config.toml
d_model = 256
positions = "rope"
rope_fraction = 1.0
bias = "none"
init = "trunc"
init_std_qkv = 0.0334
warmup_steps = 57
final_lr_fraction = 0.1
train_tokens = 879300000
steps = 13418
Each number is 128 + 32 x the weight over its row's rms, rounded and kept within 0 to 255. Layers, rows and columns count from 0. Numbers have three digits each. The size before them is the row's rms in percent of the matrix's.

# up: layer 9 MLP up, 1024x256, rms 0.0466, rows 662-679, columns 0-255
# down: layer 9 MLP down (transposed), 1024x256, rms 0.0478, rows 662-679, columns 0-255
# gate: layer 9 MLP gate, 1024x256, rms 0.049, rows 663-680, columns 0-255
up662 087:189150129122091124092095142142129150077111138135162137117155137130147130115140096167057111178102072115119090091133137101124116141157138139149179128099147163107129151079163093068141146132083144129144121083147078126141056131110119134108177115119106096167128085121121131150196127106112092107094140166160114105168142133112085119179124130075087053195112138102068111138165141121121168093087139157158048139076132123089143142133156097094119189145103143135127100089125165132069111098185170217081106120163092134084149104109146153095147111195128160088131100154069113145112152128160083082163194154189145114138111144199163124095161170089126168091148138103097154143082126123148154180184127163111092120140111091130158094060081099131086148078095102129083081066119083114130108201140127
down662 085:117132116099151136113124135142062135133124120151130075150104104082165111111119103081189134083105104120084171148105137098158104085097113082167123108173096066115181104133094134161171186161117124189110129126102179065073192152153172129135129121149096117087135117086095048143085076080155160137137127142094129109185157136103181133120116106088191195065114150139210104071116111138169081098152100162063136111100121152123049135136123127161126085093101137198179123162144100196177137103144105108169110147127128093091177143105127143093111089093085112125152165136124110088152154118077203148149138094095122147140162116060101181172116154144132153168115127131158156134123138123085086122147121084138168092122079164166116140147127116105148060106072147082108146140118156142141137092162110
gate663 100:136100130085168149146100138092102129093089094147073132163065063139125101135151180132147133081138081178185188094111139081107125127123132089168117135216141131161091110131093191094112159171152135151086131063166125153157115062072142128089134071084126129124118148054110162148163068146132142129152128159121166101111093130112079109152152148160143134152158100098129192132112123120108182081124117103130120143174092136100125173087151146200112091086122107113108148130157125126097185203042075151107094155105115125156116126117099128079131104101136199094132139108151060124085148083124077168110161133164097165208144111102204148166102073065146129137078108158124146098112137166161119127093193150129148153121161121141101125163106143099170153135094124153166135133181132147130149149109152
up663 099:129168066089080098161141172152093094157103132157123107181100113200123071120176086083182096135118150142172154156155122119098167150140130152099124084136147153117141086148072145082085145152173100089174187143184116176129139074090130119144147072136102120137129135104104149183179162116112144102116143116145109120138205128094171182105212149158120122165094090129079114095098154125146109132138116134121132123143161105156121123149130073127147113167118091114080142156114160156105143179074120140131195226160151124170147106132105111143161125159089168165189079083120097106108116151097141099163128127125135127170157205120176133104192091084181172124118125097131063152162125074149157142116152160134085088162094074150119152114181081136125185123164131106155161135070139107102106110102188
down663 096:113085152099110156129111123111137092124121077145111124181120133188106127138130082168196162126099103105183189143135137112127149124131161159144117149208120155139169046096137155055123122145171139103116136163169119138137125086100072092133136114132133106126132112109174136103175086149158170071137153072147118153120082155115126075180090137140181146199131125117133160156107103166116183157102121149111104168136095134102164128131088178149100070181096060101074107085117100145170155147099059096151130176170110182169085159055157138208117200174099164114119129121132107091103124169097100159118139156109071131189203127103181136157191148121118093119129181157090106076107123141147144131103108100096120125165112112121150087179140099124124163189119141141188115152155169151120103141139125
gate664 096:076170198141162146167121106124161184123176180147130184088133180169084132165135117167147115150105131152085134155128092141108141091144171133153100099120150207122088137134128138155103099114121169114199130141113188118123151118167170142134151110142151119092171128099092111115112063126045145102093144144068134114121094105102129067040097128146145066081185063115115166146185120108105104174099143110104154164124091099117128120119123131140186116144103163080090089198147137149122122167140082166134109182168156107122053156118109132122155129138127168124074153132113112160160131158116118158178119075145117154074154136117120163134131143077136092189126096078113068133075096107121104130132091121118128123175094055123148124190160126097120082144106141113071093064089154114047162113126127
up664 099:118195120165126080141092155139149131152148154098101165141071134160160140083143127138154137178114132107097105097182071129079152134145191131082163094157095109138172114125175159111140092140136093137181140059070113117126114111164147060123128104096103120105155091081131094138138114117092103161156111106112052193146095164067106143104107161160105140103176135117178125122111117129180143168149136082165179155148111139149210197063109123100148151127128112096154161189120131181119044144125186153106139149119204118151139053174130093182042112161107163127099140179140149125109151151052123098105168078128080123113094087097150105116129113113147115138132116139157113144167123046107089133108111108096050135130124075155137097122126106137154118132130164090135120144157163108067136153097127
down664 101:133091117133051090117139093123102098111164131137071098138093090106118065141125098131101126091144104104181112136151146157157107160066141116174153084096132100118119175121191148104223121110140135127104130143133112099136093110119163143085149121114169100138159163135178048090118074130095124111141092130068137172148194175110086144123110112113103087100116151159183131141171163091183124171121129121135071105156124139131146145095088126109097176088158089108156093119130115174133171111127108155177113128095081143111099014134129127137140100130107110184131118196140124156075175060101139093120121086141105122134128138144187167109059115113112099101040137167105113168148121198093146204063119109103096140133125089155115068146142103131107132100130143110082184150197130127116098120103082
gate665 095:128075122136095080071125162127118114151215150083140067105096167146165152159104101202176128104111151143123160093136056117127148093170161140159093130144125121149096124166163154134132148135084094133096125130149106090154115125103162104095084154185108126144130220138087150172129141120124193077109165148128136145146088130101131126162062214092080084074149153144142088154100135122149160105103112077136165179157143124168123152107174132095079145115151076105123113189135152147161137052185131064143111115122148144159150214119074063111116140098160104197125155178128086146126074107099098166169129139123131128131129091145124146101162137090079154168197146091143155105095126123121101197115154121075115159091086122153124085108137146126145140148139110092160130094124166105191097082146139
up665 098:101127134105150125092160138098119074138130133156109110132141094192114126112118133066094056169098198102034157117064116147087107163133098129145118131145077148139102094126075106164103146160130112180137148062086157095160134158178138144056121150161121200115140099155143098209130083156170083115064116167125137130125163164125092145130111103157152148133122115112129099155056161112135123087059108142147115158157133150149180159192121148082136163152113120149142107130139087138100102085159149142168104143113173126167188187170076121132109109092105146147123144130086135096141151114113117117153118174123103112160143058155103135161119055126170115099212130093115162172099059165124168194160136088149102161170147140128146117056123194116076123100172083114151103091132147115101108139148135
down665 098:115125082108164145193154084070202124102154092151080203079073191098165179133123157155129143174095112161144191176122174132168149210113102141133195186145167112142152174126094149131120174154133100093113103125108146157131114113149122171159162189075165128144180073075105133157141121062138173140146124145123104102138156131179112137104143090131135154126138136131060061146140122189120139127159147168155134143104071112135119131112134100133132113183114107102092153125130153126081141142111161147108124117115156149148114079126128139174122161173192128133121136087152112120177151175113097141152156134035121196119156153115143034168131158094163154094123118124149095119109122169033129096106121136103047139119157095165157161110141078098138171107075135123153132138123114142086133091152105
gate666 097:129104168130136162071125145129099093100104124122102120131153123141121159115054118126118081063198093126131131089109140111096133120206161117188098141107139093127075123094130070113074120065118090120126160056099190130137097154174139137149132082167121128122163104088089113163131093215088136091069162094177164193071163150112175093094144137145084121137149138138089153103154102112116128134086213111206131142083110115179082126153116138155059093162107163116134098119068099122122097127076138097106125119129062064148103132140144158132156104101117182133126145115114167105139089158112102136109112160137119118091123152164111164108167143140114116190152086113158133126090138191176093095063167168069129159108115103115068126103131101091190112121109118154115127103114149122163192074136151
up666 101:104165101111159162115154197102137115100102149142102086135177124134194134093095131056159115148191086214151139079126126098106074130140125142078158132039120145105165133135157092144088092113140136126137142057105119139099106159165128164116143088141109103170121144138088113146157166148154081159122070129088144123095115131148122068166081124131145174141131089092063109069145106128112126117130126144096120050132157060109112070152102175070191116128176113149118098092140104088155159074121162104178084123123208077110144123098107188109152136127176095083138154135126077150191096082044140172105063122128118158127122095114165141115056151142111137140093156139153130168117065093130136169143138141133132130134136201108121149145149145104167106139135148104094178122166129143154140131071105
down666 098:160129141092174117121130141150130115094094138116133137098158062192166125069083207152112178096142083178138168099063173100086095092119125069160138154092125137188102084193140070176102137139089076123154121100097137134112125120173159158128160101069179146192138140073171126145113114146140114124089125126119218075146140143153159131146098057129094153165130124114122092098162124120073132104132135161111130054136202137114159112159090116115155121156116073111159103188158105099086103098147153119125214110131163138089101157115150163113173137122149090121140131108117161119192135151138147190063162092154118235104147112118206124126151122131151140143171119112100124126147098162201101120131135126065131142133108128133132095134138114094148186155136120143123115098125109095180120173125159
gate667 097:150180145120171163151168229103078102159195127107153175086141140139121116125145115126087180143100090147103141101175154089114151156140129084085143126111183141148154118178145182186149107135133129133127112165060165186161084154097129127137151110111151129113145161150083121135167125165105154166103156140113153133056111090093166201227118135149135255113157116118155102139154215074126102147117075117167133145153128130129135111127087101138139186144115121088149134164126148075154085104202114111100144113116149118178120104067148094123113127132139153092124169140164114082126181121119158119091140205130076082149115105136186105104116094158131142158147120121157095141154114104101116111118142199107117180136177147088129181156170119096127123128126130113171136118078150168121131165108098
up667 099:076064143156159099179139088108198141153130180181106137172081159161151156094118159158077143095150146058158182105046118094149096146129103123162088123139067063109102105191138147094114192126038102111142091139122107109131113134082162101142144097129078160126081125127129112146095096126138176093108078072133133169171147053117150142154089139167130136171102088070146093143136094123185090149103174129175120087123170194132127082095177100116137110128103117156131139178137132092104122136074135095066156101135124119153195121090112102152122062137166114143143079123132126073147125133149138104107095157161109188175111132136144153151143089084124177112153144161135153115143116083114101106090087126090152192105125139134102125060122124134114087179165120184152161098136093115155078131137114
down667 098:133080164162074103119194182117130078165163142124164119124122164143086159087112122134122126156161148144171199062114123137059185168150139132133116124117142119106105146164185155117152107147091088190124137144079183171139128138098155099112143092119135148158126143166083164105099150160126139078060159134058131124102138133101140129170124146129140218140149132084163102098108130116116125112089096108140149105116057136109154066135151083133135148206132157110153112181124107123111128107149121124092147098096089144134175118075148151182145139145105152115166132126160149149159103081111133104096128155109099133120077085111210076168137085077091154160152117126171110173162173094139133138124145207041141181111150188094097104110127147096100076128107138156213111080138186129115151114181071
gate668 107:134161166140110135106099116162101148151152102125166114129167074126160130114138132127055148140125126134062173148147126075168168098181073117057127136126111136142149100125146102117115150095110174173118159112185184117144109198117098132128128143122193108127112139110104099149145138152119157123072155100138134139130201090111076141098117139139035207114129110182095117153134087134150192181126136083146101124114141150122170102139160119093096175118127115100101136099104138139095158136118059131054142147085175131104117135082078047059085082135147157171119088067058106085136154106129139171147158044135133133123171122075119154129116101097126163110133136114189158159165174135171165130158194106149176108133198146157098169165158125124183143182149151119123157128110118118128100200138144
up668 111:190118215163119143173161089196132134167081061081124154137126081140155196113084114167113168190157139121113090188116089088108058140101093084115130110132099092159156121134105094139116111137153141167153081105190099136102107184138143162129191117139150119089114094074114064098114162116177163091132120108137143136141129119107109087137169160138129084108128130160119139176071098113129154104117137148107111115166116102153108134151181092105149139142132170113163063165099158139106107092105124136131140183156132126095178160144105065163134138103124142157099161125087127094141196122204102194103131128111084134094117149154173146172047136075092157088157107203161124135144118136162163151097128104155155111112139091145114162091097097092210192136153101133081111094162077152147149144111160
down668 106:213152123142156111095172133149180073158053110113107097101088134087121146138140211160137125110149141133128089196053089113104115148127151136090135165120132112126092163131109075187108094113084115098154155124130091164158102114128113134215158172146083148135162081162106083146159194162150074144117135119126206081104152178126163124154122125129144050111120112097128112074139118183127131056100114160135155136079158115099123103073183153055134115160131176091147159079142114163141096143147133157138234077162107161125150154160119178170106057070140127152129084092182101136125117164151112083103114160144111086141125106140110143139148141165137142124132113111162093150157131107134119142149094113100128143129141091052096140057126128154130107135152145133132103056157125142135154184146142
gate669 097:081145120222105091145080148134077104129187178113121139065210062133152078170150103130119148103118143137138151161160122138117175127114128100082132125190153139133150130179095141145128148142118118120092154181089117157090115171130144094137109199124132147099129158140149104122105142139127125122184137165151145100082058143079172081105148165101137088135078108083146163087135044128148169151086091106116132144148112149168179105154138072179096107092085117149169166093064172206122117148094113042152096136201180122131096107126092078110144122151111113089170167156078122176121180093109139155167131150136119103136113106085108120122114122132193091148084149143125084136169127108114144093193159104132149178128102133168116156119145108164089142146104140142155133152066156089149086133136196
up669 094:056109040130128119119124170149133160119148117070149173074150096098129112100127124098143126097103123159119229101108139096139093106146130120166096155199178136097104152155126130130169171093129105126128128116149126094112108133128134052142083160087135173096085166118097090138100110140195124117128159151141075150118103095178129111124159147141104127125097135185151125144158056125200121106086094122135132076072173084128111084125128132131130139091111139141111126095154069107095120143121186114148155130133050118096089145151113112028155116198166104146178180131116189077098120071098116148159079160162099200105162170173132118112136098092139124156083163153175155122118068120084133103161149128139150101126134107146132148154101149107183156180079104196164136155114153090085102127117182
down669 095:145128136127079172127136133075162115107079147107150097161089156077148126115145113144113118150107106075139058131127208114123116120146147130112117152065073161148162115154126128132131095135141111144176105111172172078155168126147100179076145101128062130101147096151169123116148165085110102122124106099141135126165212132148108152194109137103145152107120164095104105064146213176124118064161125176128099183102141134151108115088111188129174121146048124128127119173163176122133139142100098215129146125124134121144142117141142117154080181086091146148107063130151134176115125157182141143096148182169098111145063174168096102180108145154108154109182082116148118156109125166148101127016117106159121076102141134135146119113149137096087050095146135089093116108187118175176166132108092
gate670 096:141051161097126112130182139118087081126067155144102111115151096206138102161184139114153137126109096131062163168147173057085181156141111126155109070101130164117091158113122145115172096081114122086137240081140176154192145146113135158185153119140136109162153106117129075146124094125124129101131105108131079104097113195088100077100132103180136125137155179099131126161115166131109157113094124103144116105081138130183106113069103119135123123145138100142121175096114128168116119143095171177170076186129104093103144173130138100119151142128160151187114119169151102084168142163187074140119157059133068110152130103113115173051149158121110088178093117141119128123151167177133143143117186109162151145111193131166172129128150113104141115117090123099068156101169154099057093167117156
up670 094:127126189124148130103171115132194145088086155064140205074123076126148137130099132096172077119179155111133155074113159133122079058146135078142104102099160087109103136125101128088138139114090152101133142113125189122150173152116076113175066141148103114104050147163110100109130151057071162102147153138159209133097085120125102095109157147137166183186109131168115108124131143150116081154183164076135175182111117151136073086135105058119154070069174146142165112147087146135097100168136148147117132133140140124181119153124192093072099128122153134110096145145144116093092137116116124088149158160129150100107144118182077135126168129149138119063118110147115122120123116114150065140121116174105141127152149074112107153106162075086132095163105116155038138113164064172135154156111058
down670 090:100181119113144113172143142114151085100148132161157110093132221086158102082163107152112114114130106132166172104189120115142156130204120143186197152152142197121171077137107196123135086103128121141144101130115090166070123131110079103150102081094108093193116104129176125138165095103121098139119129088102107130116137137111120147084105139151119194101139108149068134160124130131110098119080109154123145151125081084098079115132122207096129180176138126110108197131153107150194099109142103093137156160079174116071181140127124164115103128138143140133149118120113064197141117068132198130121154152096137092120150088128105143124139135067139089117120112137142122058136111159084110089052091102137062130139156091214129086164103129105102189106081110078150119071139152096114109160096084
gate671 099:063101130125139154143192098147106144159134084093061128112085100178149094140097117099158168098083135138100153145145199110152098131163099146160133156136140155146106076178154184122187139121140171128097156165118156088177107134100148134169130086067131104154117083144090065102182122114117109142160136097123178101184151091092078088135076181101093111139112176137134118150098092204150162129091082099090137172137141113171163083186095164111160103141124163163133140139182105107087124136111100097088169138101150130107149149101151153141117143111106161060087138157106109168101133093131128164175131097134102113138081175130116123059103110131065109074131132066141107033112095131118083115128099181092096104120079151092145128122191135056192127118193114111135136122098125078175131109133094
up671 100:193165156132111171145120117152104106158096160125124138180149142098153110138137141061158096174120177161125142110162098127142149134061091158106097173114087101074117122161146086137168107101129170100130169147112088127122113119104155106159123065101115071113142160172059139133109148119206118172145108076144121093127139093100113098152168095100137172090147157148051121181160130102084099122119110135117158146125098084118152128107068091100118134155200138144140119116106105136148109132171181125088138067105168124143113117164133134163128166084175110120084087111130101145040194100100100143125108145144106181091062118118117147084166154120123106100142155097180122122092160066076054123118139141180148148121099143097148156176025138085139151118165163083117205111133131165070091167165097
down671 098:183107091087103140145097165117162168139139125218119094155148138144139076081137145103122058132203099168157166155165090117070211098102124136133096069165172179128163102108075130203093145103168073120126127114131109158090123096159155167215123194106133098117133199094143119099115107164157119138044098077118142148112113159173086065204103123167178143120116117158121157133124154122104139148172172162117138096160140070142068142111154136155146160149162100163097101154101131107116177146131149119109141083156117138150118098189150129099132142135148059146122136103129183091120126124127095106073159130092140127098182125140161059118147193065102101144157160118152132169140100132121111160112181095124084139140107123121125215139111105135129109152107120128085153103143146117169144149135156
gate672 100:118076114117162129123080141110073138167155129120122073161107186132147084157117129111104136153135148141142137173126116123115113098127170117180134088144123171167085139146130142107125134144114149167137160128067161135156077171185095116115157132080063183118151093143133115112198066195175144128093152130112128088125149176109156152123131101180104109163122108148143150137120141125143206126065098134147140109117121125085179107152071049127123131168134181112164084154183132082191128160125138120156108140116116090217106133099092146094123140092165098165034129118104136113126157164127124069112120144108095111070132071123162027172163136119145129132062117195142184105112077130135145117090120164163120147141107111110130138171172087138125189080167184120169186109070080145133119146143155
up672 101:149191136126099153147069118099084158193155071114107151130133166132110128135079148159197129091148136169101174113120132159144141189157090146132117125213070170119128134154221160105147085104127145155195124087078146096120184103086087095145171116118129105099110181113139136191148133051109103107144162162116057117128156182174111112115120095178144174093127073143147161133162160107153081123140158112084143105098091097122166106153133108169116144126152107120126147193152080082096109130131139185120124162148093101082149056160091154157160163150098070104134150139097093107176114109103138101135160095130191101175141072131152119100137130153144147163126118120140119136140149157093094155134140119106117142089098134166133114118156127149173164105145106047104082081118116106202164163172054
down672 098:095148102106097122143103120170146124074082114169138089136182131078097109131109161134100158164077137093107129106184108136154156088111112129073178094072111124130122128111115126098147106133091148119094120171147109125076103161122101069128112108152150146122129175182145061121134126105162096091132206141179108132137130149109158139153116143106054162145175123196150204101121112111128072085133109101094119151135153092155048162151177115097178167171088109095094091192131088175147141156083103161182128145130134075146135144151138158104116177181130121136102185098144106120115121105114099165144167138131101094078161138104144118156094095086084090094111173149144051158187158090172050186113077131093166177141126128151125101107084152079149156161082120127113109132124164129136064088116053
gate673 100:127071099119136105096182105174215120121141156165130184144125099103101120079119104099111145120184200057184085091156149126136107165110124112156083172091142118149122169107136128091152095108051136105114140135170127164099134153106150123132160145115132095071103134114093141139120152137075134204176159187073112161143137105167130091049137110166080111172164109072060174092129108167187100107130187114109152113119143108160062167086175107159140163140154092132129124066119151105146116098142130154137071093105098133109136151153113125082126160107116142108133080127074115120121135134109169148121174150071101118105096144133086135140106154131142131142136168141111139093152130136142204112130131121100154108172052208128198157127090133081140140203143068073124122143090144112181153132095090
up673 105:133061089160111128100126116139139067120104151143093096101147125163166147119124119142094129199123145151063139151163114137146099103105079074154161084095137087146158113109108139121115125112115127084114167100149117152152117117093204101180214054157139108117127117102137134140113122123118160122120147125141130078132070114109166082131112167094139171102162123133098139135082124150121131153126112097127132149112113098174135138144113127084091128131150213170137116105099091141153117102170161170179098132043173123090190161106159156130090167122130105134095087150199123099054060098145106123058113161077061098117145112140123142107082070101139065105104180124140130207158072105149139159156134116101162087178118138194194075156175127107183138158184104154115142172108109178112112179111126
down673 107:150054132160135134146160110104121063134111166124108133076179107116109136117083074105105106072152140086135212048115120100112128121108090108156143145108094149208127103150157102091104126108090091117142171138174106126190153143101132131123119109110134165143085121105159131135163115154134090135140109148137130144151148113132142142182127131117142127110142083059094080095086104184109104157138153122138181110119088099167185064105163157111114118093128083106114153112042060099156127084177056145154142192074182133078152148126137153138169144138143135145166081116088104136031098098136109121049167144085120082133160129166054124111096132136088159121079177145147128166116105134188151162130148088119180111190101114160121074142144133092139127162211138150122141154114139134118099109082126
gate674 106:126113102118108141091093155097134118140124161129209071100153124118156141147149181145091148137195119124159131127195129198170123192119128087129093126113144179099071144067110169096151087107101142115206199116138154151134107109179165149105063104110094093167102121128119114162138146079133155111068130135151182086168124161085165112161121151067134101124156136112078115064149107157124139110138157126161148126116091142126116107113105111066093105130092110179129112124168135130155170159086094073100146164104114149121126142166094161148105118114135137171176120163082147162100076121138145160177075127132114097103062153145155076143136175115073108123185130162172131121135140069212119158075139070146176108150109171088114090186142067120070170091169116170156115111144104085176116123157149
up674 099:102130118088133132190108170163095108082128176153101136128170132107140128127130122159158113079105100172121122124131130175103079147103120031149062112126134107146173082124136134120135179109141039174158119133130135127156160086174121117161143121097161106134129198125078147093088085149109106150092140098133087190167110157144171135140172127074133138077128093150162136148098116164157084110153138149137103134183080176145125055113123094149093165142126183137121154070120099135170107138165094118213093126100104081110153091126083112112147127108141116134133179137071092074168208169161100131076188118127131175071187106150126111111102110143140104167205110150127101126166184142086123098188093105127078135098174057093109113105086170093159137143176137133112143121134098155095170168121143
down674 100:136167134100126193127154141189090070142118107154122132048138146119165157121136151107105094130135091109064143126129135189136130165091072138113132092117173152140129144115150133147147123104159093124234095140149139109144129146198090159101096147165136137060115163095131132148166072062090149076148079100127155103168098182124192152114122120111106123092155125152145127116109143131163067208122165105115020168145132155187124081154157140138155102100116122158058126130134144089155143175142163104173177131154098145111132158163112103200121184103087110100151158139187126186154112149170107131116144151093092122121140121162101147039178131133139182118119132094156131119183136120096085104087098106136155082148146066120134115190159157121088093147100125145149098110149129103122082129193107
gate675 091:134121113177135179091155130107131109103130139150128148146115122167097101102127100122095089150141179193147126144046134143194095137189149118144086131130145091120170127148145097172117074091166132147170159093145167125174137080159158147114208138117132143136155103109131168090125164141184135101105174097145133143119127109151113122141176112151165108187125132208090166083152094072130144147065121119130128124128140153111113108162152076135186186180085142104158146088149168130119178157093119175132144134113117122153140152123124096199150133193132115081121188146092119093155105121184120176086135139165149020165137129114091121147137162151099135123154119128102134075132161079121095130132130146122172134129158160117081109173198148173110094225134102163098149093140156054186153206109086
up675 094:183124145153147085114152108141105102109048146125140116109099130112093124122058146186084174102153228128078133150147125108096170180091188117134153092111108139115135155131103140192122095115168160131130141140097163054193146126176157117157165107114103152103190080178103160140122081130146108104110102165117143109132136103127129107095111160050144118148086075115185146126146124144090110125100114129133160073102172096090141148160106152149111137106109143193147105106101158131170087160064088129129099220082159050120084148136090160123137134142117116118160086071149082055107127106108103120138161086144131072110167171112130154152096160126169158112178167151123121080051182183074093100103147077108143150107135123167117127165145113150082105096131098127179121135152119102076143144157131
down675 099:141181085076139073129128145124135099107126137137121109117089113060096155153149151177105152126138156134141155139125091131157155105144104084115146125165137157122144128135122093168221160132085146147092133198122104132088109158128099119071091136119088128117162122106162155180106074076161123135106092203163080092160118050139145204116134114079153132103138102106160104133079165109122138108140093104081161146099173109112153128190108119130099105112115105219166099096099119124165139094148101105101144127110143114085116113153075179115073160053064145141072095160131161126151185144093138119149151153187150168130190152173165141123128083147086156066126139171122064098104105144128158099114093069121107101109101099156157119096077071135032113095126088096122168129121132183111156107086142
gate676 101:147153115182086127112108077158121110167126178143178138192108173091185121105149159110122131140046186168099128072118170122077147151046145064093126136131087136143093158094162172104133111152129133127129166064160137107110161149118121140142114107104149158174120127069104096158144122161112146069083186088115083166127155167112130102112185151083170144118088131087113084149153181168107143150138059114240138120142150132122176103176134135118164115126154139172133114138139161095148103186071102145104081131114144203157093140135164191073125113104121110125112164087095120136128198159139102149097114095126125112163093061148130141172129115127104120099097171165074100077115141125145070114136103104144188058128180147115092149087147113102088140131126093135128168087151167116109113114101160
up676 105:183117144122151166109118124077055114138130152127126136026161104115117117086154076095109126113132158125101106180089152127174134105189151089161099141112091131111073123092145108213125128149161089169106116133130169089160182101135090156112192154132172146124132097110054179139122114143165088135155084158119173063165174111166188063169129102127152138157114164127106140161147114073184110132173143132110151105122127115172162142151126108125125076163154147178105112160114066149140120110131120180090150175168109080107103100141145181186142123118091202130134085125185118146148104099108117125134122148121128098084154197093106091118130110144099172162095164144159081099144137134163110072130105098076121152175128163171126161185113121167136176142087141077120120189198078080106141138107103
down676 112:157103126142228180193147163078098060116098179142129127080215139170080146153128138117134135132118210118173111136169119114074120127116188084162125145114115123061116188103166120107137151140192129174112130072094144042130200136117151124134170098102159124158166140143137222153116101139132149152162108139085123138104176153134115150108151102095185118095072140148090090143131113147129112123126082099101144072081076122142158099159147090157133112129125144121157127054124129147094127138119095119115104119178108094102106143092120107186069148154156120131103146167160077132105075110072177073087138149131119128102100132167104114170129094182116211079145106153156136158077152124132120117116130094118138138190144109119166131123101153129154192138088162096120111117112122130089118121059105
gate677 099:169117108143062156142090218156099132168200090169158133106135142108150143147172152116152113140122102099075142134149185122169132098186129062154153083156088138174128137195104106093220123116103103102123107107105083077193117136150130100088104119120137179124107134118173177137175125154110162135172092115076130125128148157155126128146132141142132101185108104151149192089099168151149146110090121123173104120174107133140144129131056113153064124087087126129067067188150126104163151163119085104111076104049115137127095176102119156099085109116129117072115200108140074185131134146104143124162105121165135076126097105138128157188150176143132129146095166084090150078081129083081122089139127117140104109171180146124141077116041119148120151105123159138140123132080152121151112181145106
up677 100:130123139094079119097116120082134087189157097184128119118124144097157230109169182108071122048133168081177117122122133149134112130127109082124113180092129118162067124131092098105036141144119136110057092142141076137090129178159107168144113089140131122124151106116159151092124147093107121166157087099123077149131130133119101136176136133120142149178113069151126151060086084128125144093129093182156149091121133120046145109153139147130139163095202134196137181130103126152088140055118143085103086162094177068114208124104154168152142182136148135096095107101127139140179104088133146108082118117114177155121122128157126128084148157176173098072084159086123059095164177121170088128107151149133121101067116115138116173096123108155141137131118127144082165136092124138136080082097135
down677 101:130117079139071147126131143050149093088170102144147110193144098153117167127172098108062155165159142135078090150116149102061152056144154090163118130103071105153117133135107134116116067143074132143066102118102099158172157106127148123155134116086109098167129086098149095101111172146145158134109120105142155194184135123132180175145114153121108047182090147162121048081110166127135104103142143088190126155203114136100104080131082126105086165178062141146125128068106089110147126091167097056125150132163145156144098142136135072128095167117113145160139133157127127121112040128085125153114087060120229187114096135136144102088143117094100103102127150130092149102132132128116114089182114108139132123131173143125126124138148131116134178148134109115053128162122202114135111181133157
gate678 113:091165137189188146085144109159151117118126118160088092108119095116150107150127120086189144138109176169151137113204168093150113106135139124184094078155166170138118095095111152124112153101158131120080132111116190152141148124114140143142157082089140132151137108126079148116161162089136141119144157038145151124141178076125139146145099161163122159115129157130139079107133141174144104172099149065106077150160145066156133136073060134119063156110112125108159148115156093110071176136138119148127129066159149180163097161135054149094150130146203167102146092125093145150126116124108190144094178080059120035139116078107113052080078092116081171152121106068123107148102115132117180063071148151112128123158090091124157150109144132162119096142158075158105133063157104162105136131111111
up678 109:141169122129069106130127146218087126135124172167150128150159170126088152157101131203162092159147141147089187081053128123086123201099169143130135125103118145142107113148161098137156164185114135147098111084145155181087109070068119112112136176161123149173154127137131127139167119129103142152176143093140184174158082154093112137121113154111095128129155124179098136197111109129111179091167111089130157091077146078113101090116157184138136149142145116128171035086094143140103114166106113137104173124163141098104100178140213172107149134174105076086171181166083103152159112079085131100091169202097155141139085129081115211120129111169123134122114156116122096146091183120073150135142115163169126190106169124157125147098089145107097143157126106087106135152170145156103119101125110
down678 109:106141146139050167141153093166115153169079111112136113151190123057078144186112121101133152120156154088135124135100126158127058107167104176167119144062180119164076121080139083147175116143197151196144105073154076164089182105155094120100151107125159159165137155129126139105109137156119184109148093153174133158079162137149115152151140147139081125162163091130145142117090114113123127126123130104153134144125118098205185081161132134099164150101118155162111137058103165144145126106113206141120084157105146108126142154087201099126110152067156075103065093120179115073154142108087156119145153115127104106004158108126122190159146110118113098116172160091133102145114118180099114074162101136141138099107104156061126201181160128121120125140153122110146153110084120145123096132126089
gate679 095:139115102111116135130153105131074188078179108188112159145124174158153112159150128187071119099085130143112118101129138150120120106142115125115114057140108172116156156125146119159139127112151170127149176106104083082133126163152163124167159153151089149089134105105147107150114141180152136149090113145105085160164189093160083092136129108231089114192142087114086152168159134144092116146087127182137133121122107092098125097072144136120136153147170131153042104151113114115162049176150099090176144117183115090087165142190176151112080153106151155125120066135172109101149168113168097133114110111160175148074060140097111102117120157129144091132145194087115055126140117147172180118139131170152069198086144064108131143132172166169089154135123138155080160072181125131155180142117164
up679 092:136186076169133173144158066134107142117138173155128072163168060154102138123091104116184158109151104203148099140129086135089146151102147190142097077055167162125137157083145186116179098118133179128130103148159140090098118109097122078115202101162147091138110066125109132092129196170095148189149136151087132127118100152138118105091135049112161107149182160096129154114138163068110168128101154083122152106104191154125147155097119122106137129160115119108092103164105056144085129104129132129201098111125142162124135136049106099154124127150121158150191065177195095137121108109149093125129150166130142113169110139091140079125167131074121104128092143187103102095092151143088139087144117121169175119066172097120114089145156075143121176127093080132115146109151091066116101142135098
down679 093:118113104139129165094147168159122150133056151112094098099180091108152137122087138056200140066133161176115165053181107163117133141131093137165127184047138105150091152127150168118139131119054112152109173133127115141143136071136179134118120123119140136099130153118116112098098112086089108134100131109123153110145089157132187120118056130043169053087190087160119085099102156082144193072094126063130134146079109171120172141139162128153152106108132135128174075188112136132105155109170123144153124127135143180131104134119113161145136157146110074128148053140133141156127119082137098126106166114150155060116067148114129117085151177171134141158115117160135151063132108193164102140154129070121117088091096196139122092126128084133106132135208149129099076099078159119150096085115100
gate680 097:156170126092095149186067102109162067162151112110185141162142130149117144085204139144094060131122081092098110145141155129180123147111142122082095126107107110124136169179167113084138081164128141097105104124101170116076116183129134146154084064149110123134126111136163144140077058125085153093068156114126134132083131119118121141164107118075204134155092136089175121124177114162152144134083153110154090102190075065069154149141128195098129109116130068123176128128146166170133093095134085137178105118141136078180119134125128079218164145157131146150127091141164128140150138162171122103154174148069180093095123090130136132127099115154167124120171108179150148131162129126135090135149190110165133105131139128071142215119171082158143103137109086082204111139091091165137151115081122